Each number is 128 + 32 x the weight over its row's rms, rounded and kept within 0 to 255. Layers, rows and columns count from 0. Numbers have three digits each. The size before them is the row's rms in percent of the matrix's.

# up: layer 2 MLP up, 192x64, rms 0.208, rows 87-117, columns 0-63
# down: layer 2 MLP down (transposed), 192x64, rms 0.206, rows 87-117, columns 0-63
# gate: layer 2 MLP gate, 192x64, rms 0.219, rows 88-118, columns 0-63
up87 097:121153119124142071191054148159077129132091090174121145172074106132104139135116182159112099120140139116136135108138033126077206162126096115143141093165138111104086177124159101129111134130133126
down87 098:101123147139152141137150109072134143159171115099121086109177117077101170149170134084095159118179128181139079173116142184177130127129192123201134178163134128143111137106136161116171160140185172
gate88 091:143116090126096173143085178111172091149150173173107129112185145138152105126125154080139114141097106060140185133083128111107114185131175119132128103120106147107076136087070065071115163093120101
up88 091:167072169088127193148098186081113099134133162125118075055132192117136101183161159103119109140132124092119112055084125118128142148151132085100133108195111116115105111156139070114125145102125121
down88 089:131161170115157151170144141133133143123091099127122172144136126092123105130103114133095112119157177172160142144207173170189107110154089121135137201098096099216170127086182138132148165098163120
gate89 085:087140110189159138137135118175077086137182126098123122131142127144148139167082097185132106155135111199052156110159172127082148078143126155109112127101105153106163130071108117079136192172122132
up89 099:107135157085129077167076154120089150141123099144155138098067169190146093115116201173142129047125175114101150082115123122156125101162120135119183139127152136133092184162146152147115151153173168
down89 094:139104125046166133099192099117112154111075102103118134099169110162131089131120109136075071152165153133127113133155145113166189089121130120153160094195124141177116192134139166125077158144147176
gate90 089:135169074165096157135106095127104119152132177136108108175142060157152159116161123065120090019086146128123126082123148184153110138128179102172100157121134110143149138168136131098138134144069143
up90 090:122108142073166105118126153109193135127097100134113125062156189017109081163090145121169145156120178165101184128159133136104135126182168099103157113119113143117126138128103154118127127124192125
down90 090:151118104072152130107116124108113140084103054159174108151106126121109139119108124145108183166143178109136085151159190120129111145071170131156154017130155145054125108139107133170129126126163115
gate91 086:114101163101087138128132117069082122055058120165136105235118139166112183171136175126120095129101122092095112129110117179142143163087083076173115123128131108149103087128113136119124147129116110
up91 079:135107081124117115076095138221152180163190107112167107115120166110161115063124124164168155150138160147150126140115083135162120111073169132101136105127155166112136119134079152177080126170136189
down91 080:088083109175095084106118122038094105153111164116166158130128123113105147130200173128135142143097104057079117114195118159137135177124160123178106157102153102120101129144126141126146140180163076
gate92 107:075159178111151133134125146121050103158163093149199107089064151129126146134100062119184184147100129131105147152112110077147052142113116136103093094116176158133129125106118148127083105149120159
up92 098:150141132087113168103137144065092143107064109101166108166124150120087106151151152152216151139078118097101140127089158103186153157124050111103140112111142135143075113071143150155087110157107161
down92 098:184085143157108141198125100093183088159111156096157140117162103101153160102140200089116128136132142141171152097137079114141183131090126132175164175161141183113139111157081162092151127155092092
gate93 092:152164104112104100092071100135106157117053093136107151148078127187143123175114134131062162120155207131081104114094141150161147194105064180120146161174149122127131121113148109111106101118152131
up93 096:126080135129102129102092141098139116155102140069106087108173193139101104102149073074102112137194122144165124151143059123108138181076173171069097132133128188115092131152165164131148118122138161
down93 093:106154101127120146128070072081167135167147146123128110102118121106124116167105149144163147133091101152069142114138159159062087110188186146189113108071119116093152162050076108163140100115138115
gate94 112:068143151134153118074060110152119123176079112157141080186084097135074109134172124120093104129091148125165119124164212138196133153146111155100141132142089124115144137177138179150153114145094096
up94 110:137117092109159066161116063191103122179163123110100161160099115087087180136108202155077150153141089134130103152135160089125074165128125150077103146131140191130117128129140119107084131079142159
down94 107:131117148125133159143093126146078175139118039133143135146105039114100131117171160128116104155174192191137138123157176184142169077159151121135110139130096156147115179088139168174114096136124138
gate95 118:096165144135157122119133101171160164162128096126195089103126114191127109102101173192201130136120117066117136139132117137143088161072082142115139087161176147117101158145091138086146171170181120
up95 102:106045069117133105144113175095120129106141088144133138110171170099126113149134104085088117138158115135145101169149136102177100141149202096124088176073113147122133099120138174183132101101076062
down95 104:137148143138106073155096155108102110058141121151153159137150126111135109130109116169098068138091130178121108126091130150189055112165105124126129055109119146055139143066072144129097149142064113
gate96 089:067147157152123121122142171133141150127072176143126182095177101141119126102141194194128122114122112146076123172166105160177066129154176115162168109131167156129127139175157114082070111084130139
up96 090:176124067110171130099118096125063108149133114190104120138116164112120110186147102114135143190122134075155124134100094090066135106096102075127068117105097155164203134121118163147141170157092132
down96 086:090189166148132145115092128085152149061115094156169166131154118131131163121013118165130133106121142116133121120165145124178095141110113159054103076115155147159131130116071088130132178112117150
gate97 134:111131102092125079127153112175162095143126171148146126121126099171096162070085181170137123163106121107164102127130103117127046108065189102090126068075131188115082124152094134139124089128119110
up97 121:126109135131080101079087172125106135169121167143114163127127131203109118086181138107118115141145129149153128183130130177146114108071099162041161131097117146162105215108137087126127100174115091
down97 124:123159133125144118125140121163087147182113067108133135171147106165131155154129094177097132055153142127151108121105155127098129110101082102126194024126166089105114091105158070126163091096129170
gate98 096:133095105085098130159146127139152121117091133129104074138156105159125086110121075091233154117129160163118160080131165174134143186086149067154136084135124179124150123089068138144085101127116104
up98 094:119151164158150131133085078102040157109134042161115174165084142157116153140088158126123119118112131097149177158132134122124072118149123213110132090125147154095183111129114125159176088132144153
down98 108:107173144127109135132157088150112153178118190118110118125102133172069101145114089102210188147126105148160151108072116120155112097084133119162148121087144183056172133098086129082112079130141134
gate99 074:114184182128113106106172103097140113038088092143119105140164145178136150150096140126128101141160083114121145074132154197121114124135063123130117142123107076134119109128172114129197133134210096
up99 078:114105086131145100117138118151107170147168112078145101135155143168145069138140160185143120023100110141174147089126128145161131154144153168099098115148070182136155124148166078161061144123161107
down99 074:045102092128122147108139082126169166139121132135171134085130130097105102148153120058179138115063153124122135088136053083110178120160181091096128134085166104155098132141098112190102147145138129
gate100 142:099216133143156207139150083108072158112101122137108141197129136171092108072142163157131171132128140115117157140100134168070109134177155120156097072116096127111166071129144116143117110122141173
up100 118:137140083147108117156132152213166072156163143156112090105135090096206125129087120144142086142138148174123111159112063077125119150126169109093137104109204127139077120119121149107112127168098073
down100 119:111223119107142116172142134155130062157168145133129100152086094121152139086094081109091086124111126119134157086122112136129055152142140078162125152069104114154130120120140162062141089196100113
gate101 101:205126095106115119151158076068116194113144079131141132148118115175114176174156138128112100117111165136128119063128143175102215157129109156117164154116107119169136164074111078125131084120145106
up101 103:153074123131151128074127178122148192162178147083113122144136114097131104179158103086194089109137181148164116109133160075145125121060066134137171152097116169139161125074114122135126176135096135
down101 101:067166169171083137153116172160082067131161179155120135134126148110130197101110132139123153161143082066095160161155142127086100071171151170151113165115127112100119179127131135102140107156177093
gate102 118:112202078161136103139127106126079122119123180146097074188151159140054155124090142067132125168113148174093137116157147120155089129126145141172109107161092142105153108133087077068138143113186121
up102 118:159128097196173148123141145124158126122142169166067122104126098097133162107135111127170107160161130138142143166180157133152127110148135134133091126142105125112097124046066088167084084051098061
down102 114:136134118075132135158104151151128107127113176114205107123094159064155145111070100140141119155081120140071171106066130134083142158129116159097107145083204151092169108138142146053119119160109144
gate103 077:120193121152123186106097119157158177128162123092134128120145132041122126179133163096168174096079121099149179120125135184104132129094169083164156125143082118137186083139141133076109150107114083
up103 081:137125112108122190075148112064180135124123156158079094142107147119100120129131162095137120122139137218125116073111168104153108110153132121138089164112158144136136074025126130150112080143129186
down103 084:124079100146119141128149114084093118108156145101085147098136179206102147068101137139149119160147110154086125133149139121135124123127142148055121021095129117150099186162123131176161102105114068
gate104 104:097074134126114154123128110119128176120044156102112096090160139101129127129142139134098177149101107153100050145123189111195083138137140105144083133145082119125073153068121104080127183174137142
up104 109:089055115185085153069124116099136164142129164102130102117168149059113143181146104088101152116123070146135091133160153124176089130152163116114114164095075106123101144099155114091105138194133085
down104 102:231157129089188105156093143151161075130145090101105154160094142164123131098133140107143100100124149085149189092126122155091140123092094121155134141130156134159169074130110129186139110047136147
gate105 088:136134094129142084155127158160079086090119067172150138135111122164124160112113107184138116173164115088130136174112110113137097127049122113105140127085118171126067193135109122178117055089093166
up105 093:126111137073096083143147088176110113127093077167206146110124162124116116141157125120142070134140116063190209186151155146131124112129117098117079114133125163149133141081131105120141175168184139
down105 092:103065132118081099159167115118108097161119071149145166140080171143079165120188161119136107111131115087132150157102186166155138129155111101087076097091112099136150176074123056116120178142147124
gate106 113:117163135158164132129146102098059113122074128122179132148047166092132161117052104061168163133134179091141206143115104143105149154144127160178115082120171137109133114147159115122144125125165124
up106 105:208161131096166141164135112111160147143111175170127103147140086092147199141139158120218106084121113107094118105091123135155117132140106128086126094202161102108147137091074119081144128134077107
down106 112:145176108055144109148103058161089165155129166149155092125155144100085165101065157123221186157107147130113154109123128140110169116130109124138098115155128128072081143128088112086149129081111127
gate107 090:192127097174136138121095109145140154122255109110115107123134124140160146167125160157110119129180136063137160069132100109079112113132128153131198115142183091135152086139132100151096145134133087
up107 086:054157234158093093120177107148129141126089136077124130136083122174120097115150138109124139121110114085161099111121180171129094180104141115098144103135087151154160143083104113108143060160126165
down107 089:149156131152208108141108145124127145135128098077167106080132144104128180127111146095148121101104166103150112102133105090093148137097140046109064097087119125248136148148112139112134128176134145
gate108 090:132126084096147121098105114137159137106149141162164081122171148124176147116139106149179138181213085099109166195045130105088159096114139135101136126140095131121107104101064132090079143109092157
up108 090:131173140142105092165178134189097069133105098227092180163084138164126169129126091152146127167139139118141066112166152081149129150107113124164141121124126120107085158139110055093113127096150127
down108 086:092125111075139153078080095138160113088185144122198123083117105123166192113127076171157114160124128142118138178094105091131172089152152204098131083086138120110140143107084090108120114168126130
gate109 090:138073050150161146116077074118147114170151136148192155112104127124171132140082093169118136156174157116085171110109125160109108040095170077153151119094103136122150157133165110167119155152125141
up109 093:064165163145113084170137124124092117087127123154097114112155123143093082056093115122122145081102128097166130147134151105183097219102152145125200124106150173154127189147083143112111117143099107
down109 095:143117130093161149113071127163100165079102107109134137117196101151128104185094114124156108151145111106108074141157116116154112112081122160101118059137148161185159106124150065127129164190186190
gate110 111:119201147137062112115160121136154113151060115092122160213135115099116160101140144073111199155111113149110122107125087116109113191161185132139145095114085103110104136106135087076122128074131123
up110 101:157085092149181141130050124160093145111197111117132086078123119183129131175134151162142049100163184122155147161142119164118154069078103111131139129144133153111169097153107139181122112146096135
down110 096:052213152180134150113136115139078131121111089120126104141109131164150175080022126078140133133102115107119088137163128142119061170159163147174135123130119115104150139136067135140144133111155144
gate111 111:090148138097147096134153099146140144140153145135147092105131101135129107185121099104121145110099116148088102129185117071182117182126147048189066148122100140170118164214163186106121134142145160
up111 105:108116088152198151123206104091153165132079184113095094077157088130153129139134160071165101105139119191137137126145134124188135149189107130117106126111161169132120137108116185163105191134141124
down111 109:096147113086115149129069127118139095134140056116142158119145119084135152080080138157122116158100143088117116093066129140087056119063136153076165105138124091126129115068097140100086104104058100
gate112 093:151162101101097157117085133114102097142172178148131122119086154060166137159122160082132146085093098068127109155131191150099117128087133146094148119147076102115106106142097080050135198143097111
up112 097:078135101139074104150093124127126159087130134176137132110123168133157119094115074058105157161083047107124120110081107103177143143132104130145144158167165105124111117205129077169069136169114114
down112 093:127160146104142125201126129096132161186110188118144109125138102198068124113137071169140133192143069117138155136162105121114126079171124083155128131139135118186178159107123159159111176083102153
gate113 106:130101125028097132114167093141061100098168134134103130118152094144095125106091130147145167107131151133143126163120134138143133150062145062178107117161170125161146074076077120129144133173061139
up113 105:136063123083077106108138108184062079110173142148078135130127137152085146108096107180132175106178150140163130156113120140137137137066093112165097125149190118176102078089126121141107120169075129
down113 103:127072110084153116119136193143186132132127144102136113177114136100179125139194144081104095123102089141143131080060142131083141110148085095127114163107076086181123129172135057124129156108132180
gate114 099:125151153154148125151081198140139082134136088112131075162116113108073132078124148157137119106116123078148127111141141146084052117092176130137078102133131085095062164147120064102147076103108077
up114 100:105105130128127147085123077182156128160160098127150165109108082193105189161113083183176192147125168132095121101139113097097142105115108122110131111143154176090179139122120154172197130139185153
down114 102:128152150169182083134097136155182161169144133163119111059095114168129140120092163146157181158078153033093091105108109155130114112155140154147082078106087127124169108132115110181125096132149105
gate115 076:144129155159120161175079114138137166110150132178118169139156090107144100141150121114141192082191130156103113144173129145110091092097204107088172153113094123112178134118149181064072092144131099
up115 078:127151124142080098165153060111127155160130077137153107119102150126117076174183161122144179123080147107151146103129157065126139183168112144165124163167108169130176194147116129091069156090151112
down115 078:140143140081151116062152140102115125153138070074179097157121137123104171140099112147117155106113179098132163125132130099116137162157066131222109095169077138184118078132078082162148122146130149
gate116 087:162130146120093178123111067114101104152083129130097142075165130152085163065148140204186148127139171126142135150103154148138134131093080116088152097172183152113102154102089117162167080144161172
up116 090:141125165108113118098138139091137103166117171102089106107112117110116183126127180134139111140121101156062057124149121138194123170179142133099142097189162120166091139093120193094091185179162163
down116 096:091158128109122096123125119173105139166143136166148114178113085151145153189103145149090070161129125172116126086211123131150125151206149096156073143121089118181112084141167104076129157170106129
gate117 104:071105171131144185146188111129152163125140165163143074162122148087105091178113137102143097055107157141184136124163209119115131134153073139143115130103111126103165099174119158164141091080143135
up117 110:206101156119112129119134072069107127096118144100126166186160086124121137116183097154113204145137120134090155083136122148134131155163133111145195190157084102142132063116109098115171093153148133
down117 110:146100126161106096206130162152078134155126107125121149099082170123132166107136069146097135177151102063146091121157146153103079101125144156153054030148142106128088136107137113142107165099135113
gate118 095:108116150108123044125091071109147120112105176132098141170113139103136059114149121061109136126144163104151122065151127102154113157145152121100114093185153193076171143068113090106124089145124093